Weights of a small GPT-style language model, trained from scratch on English Wikipedia: untied embeddings.
Each number is 500 + 50 x the weight over its row's rms, rounded and kept within 0 to 999. Layers, rows and columns count from 0. Numbers have three digits each. The size before them is the row's rms in percent of the matrix's.

# layer 5 attention key, 576x576, rms 0.0209, rows 75-95, columns 144-287
101:524470567515557538489435468487545524576547459509468532491487436523492575533534505489452538522554537491548443464483447444463502536500443464484495527553573572390446483472557534488557523526545595459427517525507512538477592467553504522523538499522480446551465554491406513447487502592504559503500499514470471394507548482413553578454489519420535565467477605494567446560468444484592507493444473542511451548522501514533462477430523543439487
096:521495516576525452498422422458515514515561505501506520539577539565483442552500524522461415480440530564537561500561488535568428448539493452481502553527566488463518402463473558530468496541486519582459566469507531534545512411496611475494548472540427552483458543535572551530523551504583463552482569518502439532428468474530502495604556492588514443521502394467481539443506564556557486564462440494488445381480477572563483561611489504502505
097:517426496510434532483473586510503608491416462546506466400518483487500518458457550482447449471504528466445487506483571561546477506516465439542484563547362532440455574475522498497623488488523561524504562443425437532548479528599522594612538543555447440437501575429455519533504461502387420506541441462493421505485515501545518539452436553480451538419503541483558560453530517517468592547522551425475570512540400464558568456492511550545509
110:631498490541451535443520400470447480500532557447465445407550492454502481443587532479512543557467460372424533447592564473549485567510577510574483553517498519471519518465515513506477597577467496518492492531486534497437501579494432444450535592505536488470482489489473517488482520531545449493586482383563543506606520479586413528478424406408582510496494638561529493521463513476496419414456545497526474480515495550495552452474533506518538
097:521523459526421610512534555514436496468390524536516522501520511454526490521556550472498434512501525526597439365574481611462514568517569495515523528432516486532362456502486584466566544541499623488491585498467578422489510460579555407504506487481597549587481496516445429530547475482390479467509437474466430526500515487510421439550485504421572466493470462476494493493554555495472483452560484489560492530494524458448433524574557517384443
106:381424498457443578466476510517455488473564542508470520497559581547439544418457422522514456496501478483548514470531585397366570437495525593581370524483445495507480445530504463568549517529486497450424549467568519507540493541553458502516422469484559519527485507556479569551509539413507432384479540519470485496531533470546524545513441513561556532526554452656486515492531476418478442523504521523481571601457569493456563427508438489529447
095:672511528519546531447500481493507385413486498504516413481579467436478571426523566564471537498554476467574522510468517529495419488430516481476496492561429440495537451451456480502473468384453377431548499500529527512525431488493524478455446550463542476509476514501536523537438523528469502540521560445506435440518566535366547408436460554577521496429489507573466559519507499439540572496544525600593530449474554454508472473497558458509468
100:454524554511436484469469478474548522602548503527492540458472556601505422493526554546450558453489398590466575511443518488468483504502517510400574539513532627506509457497566538548555558548449542468526570461470422559398512510542488504492415467464498519518452511453447375514408547476589421540578515509494434497499545577540584477485552530593532457566470509389476534511502475552476532528520565480491470556592532477569484438521467493519527
100:401565334465517556567492486561570436522507424513491438485465535488559518528581546471514470529542447471527521386518607564568441457397534458514590520471546412532481456482524418594469495530584501488526437477479515565494574527528487447587455550485464464483585517485423449480469560473488517453466484469494529450476484555467507412567576497571421495501530527549466533511516525449519397524502573458489529570631565428520535528522413463456530
097:547466537457459414546462452488488571484420492569467444407494472472531460560523487549546521521446517502477532598539554507538533459545438462566589569427522458530533472559431539523516483462520443511479424624656418574481587527430411579621515578561433537450573503442464545570484499440488549496499507535497476551439513491502485510510442468507550516402454478583528427571529542524464443510431541524508411502527553453479513518626440522487549
100:467473384444566520449438462495503510469559475503507530455556535511387481515545498564467523579407430577487442435483517535489575436480400486562464505548495493433531429347397510520447562510551422463530421502473528555519582495469516450481494543443478516422486477497582508617503560453448468524455511532552666446558494489542524504558473529483467398497516568529525501522470456482480440487496572439455465419528464497506579438509503563471576
102:576507577480601509482528449401429489500436455522493417583517520460557494587478422530489494646491482532505429488494464537424469569614489487493498470533544552519477512448534534453548568474521473468537512483599501551468503566501534428526518561400406398526541424421476517504489486551572504572545430542481582547449501507476549394521533514524478449526564533445555522539448482514505527475547513499500487420510501474481465602533453600561557
100:522494518517449471456572556483550507581501475494485435511557538451417527570519473447435423465499586537519467525509633535458439584459457460422500490473451492513458406442484488469513523464430485462526482556468535513511468503414464494488565496592572567435466411486543528504516429496581444386605502476476509567518479415488505467555485450443535536589560486429434492558499478544410421533533476395553437442486576458545472556471436442454537
101:382597505504508496442474454495435445488538615536452511445414457569503514489522583508468560538506445482470487472517456525586545525493515453536553426499479453595446516528428424484559550519491584379506551503415531415503507572548538478464488508507572539534532531465569538474575339572472493467533475369516420508620523474444524488490446557490547521538481517506450519597571553568525543444487474461489469608515546514505466533454437478404517
094:424593469471593572471479450529497535393450453578563515511537481491477470588389529439455482507480545418528580468526501465502502486552538410514506555510490579526597468582465449553490508494472606543560514493489432458585600588505533530516454464531522445501503507385449429546488602452467441467589476538438537588558553561410444469520509513514605468472543538588519546546551503486440462387474433476505461437453486476531548551516522527484472
102:488529544491485431551560514482489533505513462476476438520586520419503514466567450417456540463405585577551550532511467465509400443413484523377536490546480442555469481580539518428521474509539517579419505571463419447498463524576429493508563578552532553507492500508507498455454515517422485527502508455553552481499565563530482435518470447487497501474541562500462633587489493528475596584394510476579438462428497508602538446490462446451546
097:537518511442455479487484454480495440497414486531589442531505520491396573564526459432415394494488495552529513532519620431427487477433420461528575538441453507528524441518491453466540517450561539420524398510488501476469469445490462426482551518520546435541584455501556495477556521550511488566499517511536553485471492504465538538539550493532438537496543490496467440537553531517550508509457532533511403525511485476486499414553474419504593
102:470535565513423462457496551594542466432467504533574510498388463503504572553490495441505495498483503454532441592488616397533462473581501495400530483478457432510550453392440539600561557476556543466491460524548505551508591501488531497548579497388507540486442496474411492535419536506434591552529562502444581481527445531563409558508419513463536572505499433522540490460532491568561515558559524506494559519435464491455571527444493492447457
096:521474400485506455396602583479484476518492498532443446575583467524532582475505492540450548519514521493486537478508494458560538538449510503461476524429414565484490426527533464493566484450460511464432519612456464509460464510506605481474486489542540488497403421456446477543536440427470496426541468504515484558501623498368477483415494493501480520557484475443460470529538596586592455486472513519434500524492550610491390488483496490435504
101:484568542549575472460468539508368528575425508535508441436513507487504527527529467503470465494434464547514507488566472499613533520433517581518498560547493453439530485454470545457446419405441480456534534535528499523467521575585460550471393470488492432497543539578539499480449550538493524585554532529542473532508461513501491396480499495418514523555542473376466457482537556443490480539489453445473458414636426496542526515434482505510579
097:551479472542562488564560433482548563491563469517451534503458512493414505437438562561449478399499500538456447540523597489505519457504594512542546466491491471468505473524551390585506496470541577531518560496507523502509454472566522532507526493530412573418559635528472511541553548546579525576564479469460441559410499484472530478556462478464555430507444518542564548461454516509498620617530451483553468407531601466469529520495467577551536
# layer 5 attention query, 576x576, rms 0.0204, rows 76-95, columns 144-287
099:482565545573438548478529522466493483465393576538437404494478530468480646524488539410504535543543489459500422617463510540609542445418572508467589460449530467427479482487483569630538448508498474485503551572454542451430478411454471527481534540479520499506522381678469435554487444372475422492495484469511570523499467474530522423465446493470543492482583469473564513480533471476515543478554511517553524556448496450460425615428468523489557
097:528449508471463548569514454480526468501503505455455508532515479540548448531484417485499528472421497443410435464449610496449630504526466516570557449492538484576527524548511453482496531612483363510574414515507463572452496516391466520500400487524615600565590538483411428524511618467447562500451578503405443428603490476404472486406441503514425525533491456526513423450436495456491452517519475503464430532553458475487534468478514505517472
110:523526497417515448511413601509410475543598422503491538503580526502526500476528515467391492549547528399434517455473540562560517415569400524471524484508541542503569482440483527470521491497488500583488464519618464515540492465469455487500505584529499564510509485566464511503513542523569537570483501462404495634510496590532498396456594501520483436583448616499510444583363520523480524639548493484419549479502479532524412603572498488509424
099:436507541587534548546480508427595506490467505482460472510412524533614565438541575532466490539403530542487648579451406592534478451525503466564582575495572502466546549532403488554420449501480515436559543469499534475502611539492466481550440553511587586459413575469424573371396514504512431503473560421471534443480429451447468449513528505481475580467516597513543517387401507472545445553451517402503552476433441543516537471495541491520446
102:470551454550479482442406467495544461519464479490490604450443525465547471591596490503466461520465522581521508406509434579589491466473406418544526537437490530559538455480457425510592483445473481437547529406458540504517518451462509485496566520501445502434523549536507459523436422466532525467532441470507501585540457587521534513424588517457539469535530552522486573472497504523472484517528472455421445476674508576532425520532448537463511
101:537465555447537487494512483508593482454502480537574396418448523514519479462357450466478502383464377503508621501542502520502515465575444536484491539483542534611609589569504509493577518383494389444530456480542459553538532524413445490476525533542505386562393560520539499493516539550518544479539481485463523539484519493552571425505514503506509514552476441465443476512505428540524446477549494501483511551445494538536423525571501472498547
102:451530531495505489550510476569480597398531570448576421454492494451507497397415459495543469519471512476583491549581568398506498448526584535582557491521497522430545551558517428526411543470443544489602439463445569512458533445611543469535481440409536451519483464550479499424452556442351481521498583448506535415435541538578504495437490498547493439492526528452579437508540534468578590527493566543489487436531560424509441508479516513484490
098:360514489523487533525544508440575458609535554572486466458487514483554548445496566527428518508533489465539468502503447481521552490489483497437508454585506538443514430596474458521470552530459535442475418492438500470543475501474519451437489522523500586498528439590500527462570555594559474451498437524347464473572578493509478452513409533453499507494495482439494391464470445481470560491506492499505504438423401470470478505532507473566388
104:484466516521546512573497522594475578545562471446497411513527492532559570434663479490522456502628462438511467522449456440540435381489543556423523487432501445442479554512502492531474507442423462491473473441540525434508475535466463422584476523459462521462504443580387583485546462462602467421591485531582519497579556428442432514513528532558477487468509493518467514406538598520526500451571537453566529486441577499391494482571412493544544
102:481435590479520489496506513506460487457506514449553541556511472436599532550500501534509477529593448504489544520497520469420495593446486506452493433456438456474475478501515517572396534458560558502569583523552498458490508583538429602485556544506520411489580422585445470446520495513439500533458447460456454479441491570594505400483518470577549478456504467513463523494493458530485424524400492509444441359435492485447532513509611523541459
105:429590484549436496520481494532461559541535331530619433513516545673432456445504439418485468429545438481483479579550411514437546444543456507462530531436538428502520483550463552445544495443456387426600534613543538476545574491431501521426403535500604555544516502556406464473511514386452535479533476467483500543493559504482535446560444569506496466456523516454439545578565503476520560476554484430564572493523480508542455464456517471461550
101:505516458509556469499596516463528542556567422524568480474535389459467517452564528523486513512465405507419485523540528512516549462400552562470491419481586403506498490516520477513569555514438508441524488488505465409489585480436506478559568513448538472485548510433445542501575423502493509466397518505479406529469541496495545570495580439468545517497555537506466490549497506479411577436602559410594438561520419516506551537570482548503616
096:520466568463443492465522379656524453545502415541438503434577494491521587448462473542420470542422508594513493465465587483460448492546482573531418493506562547506531487372441443443578580529473488463523554513505490561526474495484436434599420588594557534458533470409465473506543585515464500500483476528485450545402471472458466570565510530468484513556444482484575390508461493507499466531494492505510518531512438477527542477490441542502508
099:465516455515496512547527485575457453559461461489448443484424483483486442523499469478478508596488547525476454501550487441489554394461562486544603455449670529515519484458534507491527501498521478507529464363584553386488527496520520474558408405526500488599567522494536476438552556546487542523506506458456537387505386452488572462609454489469435474458480567441469479498504467546501481535454613530421438495488478364551512476543485542492522
102:585478521486570554452546480469506422498553492499529534397534436517539509489488484451459466556467527456565392499576474516523482441569551522371454372502477522493500503486498581419543467501508524437413465498523541504483465502410509554623575525359607525446555427469447526464474548438372541580492416569534600514573558432480462442417446524549491612515540542480451520515532454492479508523419534525500520619481422481535520486522545485571560
100:482454527483522441466500383446488507463476500523471616553516439516489455454457547478487525520431509491417518365593482514420573495484584484369401519491435423482451532458562533569568545446502570431492571417464543516381502643517455454571438519493440423510482452463474533533497553589581445498504513605459515415442513653495484570513497460609564462409515530506561541507567405460445556478553431436449525499545527598538503451473526415557493
099:541527520518441410538441570511469518436555557503447457537515499501556387493506530539431457532597479485481522466436572579433540505467453523580567527542482532565487506400558500476429480602538491516541488489620431376501427501591489471443501470526479476487487420407512458574472461552507497533487512465550519473516497385550609554590561486528538469454503450560505484552434583362467576497491505568555493563487480363487496588483576456517623
100:517490476455558465499456412487569562411557467511430501494493543434559466518526593377506516516448440534505442473464474518491490448457536518463455525472550460563503548498488518597552452532534421507491582549486497553487429422528508517527504545423531581535457514455430469496534477473490499409477561414454439517527536534471536464479528443604520533573490434444443498590566383589495565477517508459473511532453477492494442512557483475511538
099:530485444444444482478527456524508478483534510480496562498533440529492554493405527422543544501494513488480507514497615513492454533490421601541486416526530467519531485489400480484513508531509496466501504579478379496432505426517453487483573499551506616535556533407447520498464407406433448546564429442498475410549474467496592479535383542471471535470506421530501577563559501364558543521454475468576504447505577609486608434567444550458463
097:548499453470468568526494464559593475398501472463401511543527479587535493463534449496582450517553443507532470406510459442542355571436514488579582517507548458473489536457487511472527512484433471480517489563444472558464476539480453414523516396467470468525492408462412537458478486513441459473497555478538491420433470463421474373522597541455470554405443511577495525501420482429530374447474540530486491507571526503550495509456502518491505
# layer 5 attention value, 576x576, rms 0.0327, rows 0-27, columns 144-287
105:564558431492479409499572436439546492463518473535481524454502476549495426533519489494444491580473468427519516462456538535515463503499482528437554499562417492543504429495523481515473528472588428508568497415529466481520530514343482451596507521436494476494469406391460496450463505535526587569468508414526465520494509528464463665498473486495526514447466536515445494530457527469473474523415476471428444534478544511472513549406495547475398
096:501484504506539465396531461452478520498487499476561464392510464538495513511479609497511498476503491428456504497528495466508495497545489553361457537456518438515493473589519573466504554564520438448475500510432362439421464503527437508435397497524515410561566480585484520445552566433402538524487514447402549465555639436414425541445541575492431435532503506482507529506556516549510437552507522529543553495465558484470499611569464493528473
097:485440524568541584501457512476535362518511511591534424499455474465478491521455465512527548473475538457485443436533522520521562454421413609591397481503541474471620485496565503488517510491507503565516498430533510564490532466626504540556493409515492505557468545437488508525511523573537491470578520597504524519359403481579499505519541446499440532509557499593487536503499508482419520468466488547505512527437371495593519481611419495554471
089:441594480487480464495432499509508546432523547512535439530494484484517421500524466562472510549505478540394493457480534505536501417511454474453569434500545509576497486511567552540493564427558443490565519487510515557514474584510577405472393422462469537499495467490491454526585505484416582551549448635446516591499562498478540399477512446512500484422498507475576466495533467551475629464554515521510457555491545475524503462488511482495586
095:592458529398506608481460533621452410523463495535519500486510475458527503548446464431466566514435479593587530503432555563490489504511437535436419519564460557589528447448510482461501504534490433497513440521560572442435510399438500407461483515455425629550482446461490543556540560448584429586448492571531443529590484631482609525432535469411559392479548459481461490490432595463536493581416493500559503513595472553415507634393508414516495
100:596484400514547522521549487471464643544481486536518488511512463493494505504437493433507508513529545517520503570526494531465530525407542465514477549514486534390521436514451417451567492496500453426475536569507534434507519487568494452528527436478516576570441533496457559430551467525427487572490516602480494626474417487412568366530471573458580536386514563550474570536523532581510471461645475493471474503508438495493514581512567522460498
097:519502511479430572550472485573421514484517518537437618474472411510479423506484444422462616530559523473560557596486460559541458561504538471372513535434452618450448538513417505408480544544541521483534563568560465533502459484407461515470521541483476441456525528480588535529480472474437483540575451547462503507529477527523593538501520572477548473450456393518473468458576474473544430531571495558522540404503465424464506621506598468536455
094:478464484533487413496471471477594538490533494411547428537538592527536525513480558484531445466512494469516511487508523523466571504487575602551577511502594429401493502481499475414547571541422476523525496357517529415524518555497550407571524461555480487516486451429400432494406499492593483496474485447524450551488543457502493455495430577568478560492517557510552491584534422479438531371444541410478475547557402516432545402522491600519473
097:590443536476488563585498554511524465613531599463500519410572429431480597399543521520528482467535430489593589513566476554533593565521505487558457488499487551551613540493510408499477457480466439464462578606453550371619546423492479500490420456489538447522547567504527491587582544431443525510530528521553454563518458482524483432399527443552540492446502496531465407518470537527450398499560586521497438533507428532457599415520527469542501
096:565461457504584464440526500528537530480532557521482513459506485511419504542523456509452451431478545489464514565473429494529579480503374406417503529567500434523493454494474544538574477469506442483468564514536569557510452562421463514410564468495450508512540606516460416428419472470512483582537465447456462554628477556547434424488467590458404508511528502540392477383470512479486531501531574513508525583481361496477453569407503491512598
097:600471451491565481553578435428565517476508425472493580437437448589555479464453519500580511569503487453552534544527555536548506537505473383505455562488500453443619498496562478436518546543517477534525493450521537431415479521528533445419467476498438490470495485496414540533524496498493542520481504575540451513440428479364535481494436508481570574530498467544434576501496472473478482535515448469476448517545570492549515558440458421485416
095:488526370481444562442502501504466608489491539459567414392537500545491426462464540479639500457512586506468485428467453516622614576386580481521456464489482465418572517489432442482533588507404503529558513505492490484512466527551580555444465541460492549508508502452592473453405460484419548528481408498490509497495466481518506451538504496569465523613478498600507473532625542521454466449461527460519473440488508434339446459471556450455477
096:544455474525547492544515456506515542514537515488472457544500477497536496547467482538471523574556612527459363458559461477543512560566448486516516496581524531483532424538521386503526532501471522433438534560539504556542465525512413588426506415512534485485594494512467469423461538552564568545517488513402440495550453571499476496561578412459412462476513538527573451473553469504523414486519591486512493494475487489407532437502448463503487
097:475453385479506495492445520444460511541517626476520508430533522482536390492413534475497475519488484451634441468526543503407599570526519486508563486402455482532509551469516535491495460568399508463557511465453581570596445539573573494478495499543561431550530512542472465506441561386526446501546452622487534523539550479541460503430441524544487577450506452508533415521612553449487533439528491522441447523522548455510514455434515485612509
097:454532535519547526471489497546521425433494510485498511570537549485615498566497521551555493453472413552496525501474517502417414389532501494444453480498526479517459480526591552522519492459400427487490525370538471393486498505422507466478517621500475528507502420596587464442511448367502458523412506542501577457554580539489444508424502616512470430613506496475494459417464469505505548456418446473504521514579589512436479547545492476495600
095:536547624577564555495438555487531485567428516459472484476446466487474516477577440514592435548460508453560582505536463419474502451522512367507478610472562562491541400499454523530458581459494511441455523575460533581508528512514421460494504506448543539570536535531460554510430443488472422531448450604510503536474464468550436493578576512483547471499514441560427554510498618516480528453497541562470503482492529478503517518516389518475551
095:519473472617485522529490452452560484435438505607457558525540533478443528543553540509449588504521554479480443549442587523511505595536429421484506474517488473565417522530559460577551537573540567464566513479461496413523554453401498623495516521393457476532528520527601325506631484492528553529489503388437528524530482527446506532454542437516463468455457471476512440512551524440499501480539444506471505530475555600595564524574578517524456
094:551548541464479589526533423455458546504511571534496559530471458509386517452488445497502457552505553486551516526540514494474514480472528480518534426524442402496479475486450575467451442453463595481473649590426484570544464631452587526489488476644496438567501468549499499526414566429460451554499473500499561529555519512560457474486594513560506464451428520494527459425501458542509521463603580520497539528432497498531505552457463510435491
098:531512451480511537497517540492503548522485394436583492477537531487523393409506493429538390513538476483457461454424479537463584474620507534512493429554484530536472459450459498476450576569539530450461506508419506595553475529411602472523529578338541581517510506533464491513409510516577480501489572436445523449555507538545487500562510498540491507433566548503470506471490443523557464496431558500550525566597475506516482494413437515584467
095:537447456545521499573482491536543573557481544514434429544542529501495439563519491416572584486435548486566565435440528527510516509542495562462496520574478482503542476539500556461531494576471493422454482356495568514547570395393462513509537477468489472417439491553465408436474508521553485441523472504550431581513470496510480511440473484581497464500404394450487574470508479359473450533390481485551489495591477402516595479455526567505466
103:408571382627450501502459403422513497452535513548471552468510396545451495503499563553460546614538465473516490504520454494445423462454487475458530494604504459570452561446474438575516533458482541467477522391451460527572473539546446535473420446471506497518438548522565523467548484460532593515450459402485488605564499459575553538467497507600493514518566482492458420466557493434478482505505448494456471606373510484487350542467532411478514
091:457431439553521427460508486428504516541376519461586471517492602441438603499462551445459547433437462549518437453460515441482544439546574564492513509562468512513532457474503538445518572416460555534504513454555521463494469470517477485576464494523564508406357498541479518457511528609483546457497604587558425430555428486455475472521509478456520600464508471500464510524551538557467383512429453485513537508545491453508503447433483436436470
093:567416544441528544549551440549479535471496510623512440458522508495424572508441573528544462473589540565478575518462462545428568484549452453572517572525492574538547457493517499482535407559423575420466499481467465528620509644607529547577516529515531464383534402541471424418404492546413506457553609484526526494536480509535514538475483524468434505508496583573464520433484515486473430528428488568507528627535442569512413528527492478460438
100:415518462422591449398447577658485492607466536480530472541517527456528522484475470500491530514453444559582479475441510509478450513489569588466535481395525526479461461555516525546482505506495533486431518427530513504556433386560472577433534515478584484550486488513546516479563583493524493420482471469479438460475487538518543539438491583495613578511581551496456526557541553515502493478442528479581420498482517538517498569496481524517510
097:446466534526448484437466500502524421486493521591466511434504525556476477573554478484478512504578480516543492483447529477496482582460479585534447518538520485480453485537423459447443528456562572523454500542436472539482568550481509568481465587542529453475496487393540553453575521563438544496435534374441465472409476425454452524591458440484518609483507553504565386517452554499524441559511412512466498445506504525482472522465481506453469
094:522491477445496495456497479607476490481470483447466525501556491476472501508557532484483536568452519590438518468459449493509525538463488450516507433494493569508594462505406532591487435527493522389473538492511595524535450465619450441528550469441517424439566499465469505489401516537469467435458429541475436486517473413541479508381439488531442520590507468468460471506518438496453476496486535501514417500425477508532411562541516586468489
102:477511623480376527440474599513501503602553379447516466535490462439516462470494521494549494447558503483566576447371502482623462463475454554531453576486502483533499384526480546552469376462543490490472479449532526493524518581434570473574485529502519541569467511490474486437538522407519480529415548599509439536453504494486462524532443520532432425456466524479517554513559455538515502526450466529493484489467513486429526516490503494401538
090:453440480558560498572558499455473520456447483408511462475490553547482517478479498562502525502435504540469417538436454498453508486500548471449499529446488373516441506457561472532597483485296552482440516450568520493463413541615540463428525485562511543552519482497565565514531490497457522532511524482479545529530453512505528505574544545576525471543440490455487501464483503486593439502526551486619474459590477434462530448523408484504530
# layer 5 attention output (transposed), 576x576, rms 0.0319, rows 0-27, columns 144-287
107:515516503447560445560544422483537442467496433481458502315517472546517463470505524446487492505569470538444540376503490441488546508501466541496510485573346443499530482495467479472453549518421423534441484460348514520449559510535458531548451570518515516499446561448517474520527524545487495516523496446547470461429552475547471559461566434553523505560555547489425442539477522499484551522545453510483506462497493512356470496439464506571449
099:430545453502515414511482444556579527532452475443467550407456459603507503495461539546592499506486509444515546485477571391530537459615523458455551461447522518458462545454589487498506473395493552487471458366492506465456495528542590495419521453526592528593440437553485469426457460453483475570512548429515469441564550490541435548439444523534555498475582546391530488449510470484500440530418527509450544421516513527483527509585500488493476
099:504505596629453537471461498459599528465478550511501471405532462492655467435596459503472516498528488486483495509538543541473446460528421503483544452572589476531503491536460462542526579544523473510508530503481487399502525469472475491499570484568555432606525514526460496499545494473549569504533507517481462564585485536558448499450484542433489456569526488535525560420503584483416538590523527421461541499426533544444446582511515604498586
093:431529600466491424537579485537454479461539516541525504409414412508486430518521478489461508538565522492469514507459623541487489426489557537493483563539526520612489495495528510617487514496535544522476515515529454556497508459493426481517487478577467498467492459450424492531493505537507483537494466498515500447496500480516488612429563521487544582477517408586523460549552526532440485466583441482488527450378524456533488462465441462417442
098:494512508600499517486534404481499550545518495489467547465502515515468469513439474456560499436489558568500505525514435619434498468586474523499483414565398538451374448502507520524498516512528434528518523588471555529458478491496495505515501537498470489547462555390565518468596570527678493594484475509394409536554538563365468514559502452507545518487438476417474432491533344434463511533544437516476560599519450524463456561525438493517469
104:559530475492505475535486432584488586491471462447447425456420439546518524461446517505521551531521594450501493505477456524463450467447491433455451523478467507476586461540521442638608553557528516477427441502552489399545472528601512413576579439488470560393472490505521518491593448523527591481524475460480499524474493515459508535421446547457560610436460504536453499469570535484524444495514461565557461445439436502460495559490588472474526
099:520554503427502497461528444568417591472546407562477498516512497503426429451457544495556474565483559457488500592553457453483451552474428445437503511561550511449467485450469430450536507546472443444574435527462479507434485508476403406532469453504553409496586540541490574418512371536509596439474514404430528465478455475489558503532507474455504526525503411516487507484542561530554593534576445481610478508555469479473472549502593523446483
094:572474437498447486557605474503545456510477568517575453445528486461521435460449370498389599543535531539489466564462508508548604396542590530494448510468526486474562564481587573572501528427562473526506557395462551535507536480532448461447570503524503607435508503482537557532478538590484482514479507494533528609466520493527568521391609434573564562504502481524546541528509470516504567481449526509536524482615506466435453572544460484434542
096:603435497508649433508606465444474529570475482495483518502447571403489615386557487459527531481455466464532391524556431454468589445503560508512451511485418513504478512530490590590506447445573471516526502529508593465479482482531605495427450454453506502552543418536467512533518543551590597481517535532467472557499525575507427508540454456530441556500532504527484526541502521574562551547530521438474454529455399487439557481483458453490529
099:497402549494553475486469462462584437469618544516485452441586565490481529462556513494454534571480445454460428484502506523564483401530481551518477505481393505566513568460605498500541451517423490602407472597543566543566445572486561574554540475520501419480525488404511493522428505504484582599530520598407495494516526490399448435520569513543534529579461424528471545498530475538473507354514558517588600514348396515465465489447572460492522
097:553488453513524489499494491462449498465456487524420479478530487475470531437463513459563573577537438496484563423589447508442501551445514414568480564414538458556515452508526397520484481574531500526570559529469431490504489454551532518483438390463536502487430557473594562511525491495490591569492540471471513590482508576459482524378507380518566527473457490527502598492552585598574492565534514450466544453482475460526440546453495486483590
094:486550459450541548438488506561505525450482499539479414461460459573459574516493542468445507451455549527460475427503541487594523567462490483513455488383544525479562517509512505510522434583588500425472507442505544532562516489514566532489580595492496553439479393467407521518534474557518414489474473498520533546447559562503564544464451456453445626541518562545517438449602477472498496466534451424488533575534429479459535562456544395566546
100:518537524494509474505538457479515527453489501478522496519493488465560513476494468517421463447475513459518470408519502581517399477488484500596463520529480587506544491494567492468516482515570449438417424552486563559547597472546555615562507528521487519507485523407432491598561474485563533464496471520507484530577483542500520587466532566552455542482531643484476429508550495566439474551419532434522582490596549468486508467436491479585494
101:471523518482563380560503493525534445405491581566553566491510461436478476502522481443587534502463459457542423492481500465570598491524531514549517454492439449549513481456501504578517463519519553485446522606517604471580457532474480550484497514501497471507450373466498525501543537555502440510487446479552508516507492426523480596460527430544518587442505482648513495547582559572477525526603449425577540505454524509502501500486475527476527
100:437601421432422516422444388519518504496517460539474501581563520494399494472440490597454489607534476595574584492480546591391536510545381547508509429447449487456456518447429509504466535462426380502462590441495440525463469494488490478412486544482534486514440534531557368498436464404463550469552465463467543542502536518469432457494431491535438418506507459526483544484466507457433448433439489661543519461529566646513443539534504557534481
095:509538502474520527555540525479520424471526535553420387492492624409573510463546560476551474568526459440501503518467529569440441426407475403486483472504493549468422448432471408509500556516396600556531460525626535522529493541544505437478550491455521483519491483532468515476414453411539527557470473562499507583478493503446408487371503535442454464505488420544526465510529526591504596542648456584602423426502514507508545539484513594469599
098:457481535399542445516480551496508470454521479531534532545526512511458476526501524522498448501475504449400483492492548485491497558402503444521491523432507381527505524551535503414477479505480495431506463505504551518412598469443527573538464517567436466589549456530452470526526482487562534440473507484416430513464484532512444453591527458548548448494509440511518475497505478447444548479513513542350572489601461499509545450544575484513541
094:475545596541550519479454581553497482392556647532465558494525561425479541400480423563477512538522487511470528522511527535536477548479487403544464455558540532450591476518530614536449471494415453525442472512528597537588352505405487538578432548469507462476488457492460530483478519533449515546636456497591467533528477540516462545504516543547551474500481474634592368446552410562513535435519502512538622500416492494529516477465485531398531
103:498511572544460603438439524377573501414487558556617512488516533522587431489582556437473470415516549513542460507489499501530520426502549457536472526538448475473544501463538470498425586513534487515589463488465479542586555540473581592499520498562546469606527438553450556424546599491522422615517463467512487475494528504471507507516554457437457545479464581570537445478518486563470494485550536430473503516532531469545559530460570474525491
098:437506477638514467481531483429550519548548482458501526569537585542508499538462428430554467557435502567536452486455498478490600520496550549519467531492373455503501469521463476403396478547579484481446553451438512567393517474419531545405430477501555406518491531496570563434571468538487500476430547631406448524539473570411595474518527438555557493484405531542438456476472509511475501522489497500496429596564545530486490480479649552515510
104:440529445509515399560516512525490498471498371510528494468471487528449454448547554538436549508417466442526473508465532394481488516383441525526478545546555469523532541506531398537526505564517509454355415517510535516489525443533504524518509468488415495528367569415435503512451490546437513447511470355516529475463562399513447532486508441476549551548607547542455527530611511456449550452572486504542521509329577549473560447406530498458532
090:459591477559513458533421509555575518516470556395522477447444471526515561519478535480549499422469487459580545437465476452504363428574496507466552492497450485472535475426466511603486557476526536503417511487568527525460545571580499520515511561485513519461418511513590506520530561413425504510445519594575515517415511500377501542496512536517510547608490618487473444521479533548560411605377491491478445622504478542484502514516577516601418
092:499446498452539481477553480487508484489557496514536439559466558608504559496540564472477531459533504475478475494474489571537498504467444513542536454560491402380492482559568641510548473524543522469468490595438558482582531422479539534492506530457505481506417393433432432518484525534496525409493500534464463530468625471597416537494467522507376541592424492602477575497495500502495554422437526557491488546452530529407519475467512488529471
104:445515462522457443494469456517542543535502445496530568500461447507476513513458497530495498403467499501504505441443447427463432409429449528532514395492573449448429520541507496508526495489520520555492543444477501571497498557508498547498503475529523484512468371576533480513559494449569487559411497453459583409464423466411513525512451521536519569514445567487474574514515475465468406594416437475500414503415535525501472493481455493634488
095:505523508537456381477489442508415420543469468488556519421528515501534503425464444500509431540553549486536450473450448468499462520401407524534500410480507576558529431545522544434456481454489614609472538485450548476470522467567437576500420434583445495545492497431417468483539515501451569440437535435559515470437515477479518482526540612520475531517639547443428566570475550489552571555447534493391386436490461440489518449455346476593498
093:455459500522477438525573511490577456488488551495449536513517524430515486558523516483496526487508521498523513442497492375446407501462613457478486523483464483456482476571533562600454471513506528554456513601566588492504413525532512495526523517493486495450508303473446525582449431560485553597439503545474437481497531502396477419458502507475500460482458459483547535456495559475542483484475478433466505515419518513574525488549539524506500
106:554468505533449523513546440506560439533412547467459511587452514533544591509526559562431436429579551602596482486497534538591543498578510567461469450558501473565526518486521593526486503523487546512522487493539545506504428563475373468439516511584505547581423537376528523440515465483426527462533452552498573528523492410515486576533453548431425470469554495442491463490463445551388496481597504497490468455468512532503546517469506514379534
090:462516450492496598463487526459391539495574502442488499549484483476443522522504410503486589522411518448444600511518512622527415421592495442466502486481513458421495478447500357464554498518451485540413481434577414524549521486580509482415525575387593534416512577570561574522496617496540598515534522547476564514512566553454531440469498439499500477592390547505495464462475416488492495449531540528498604427470552512564511480570532502473504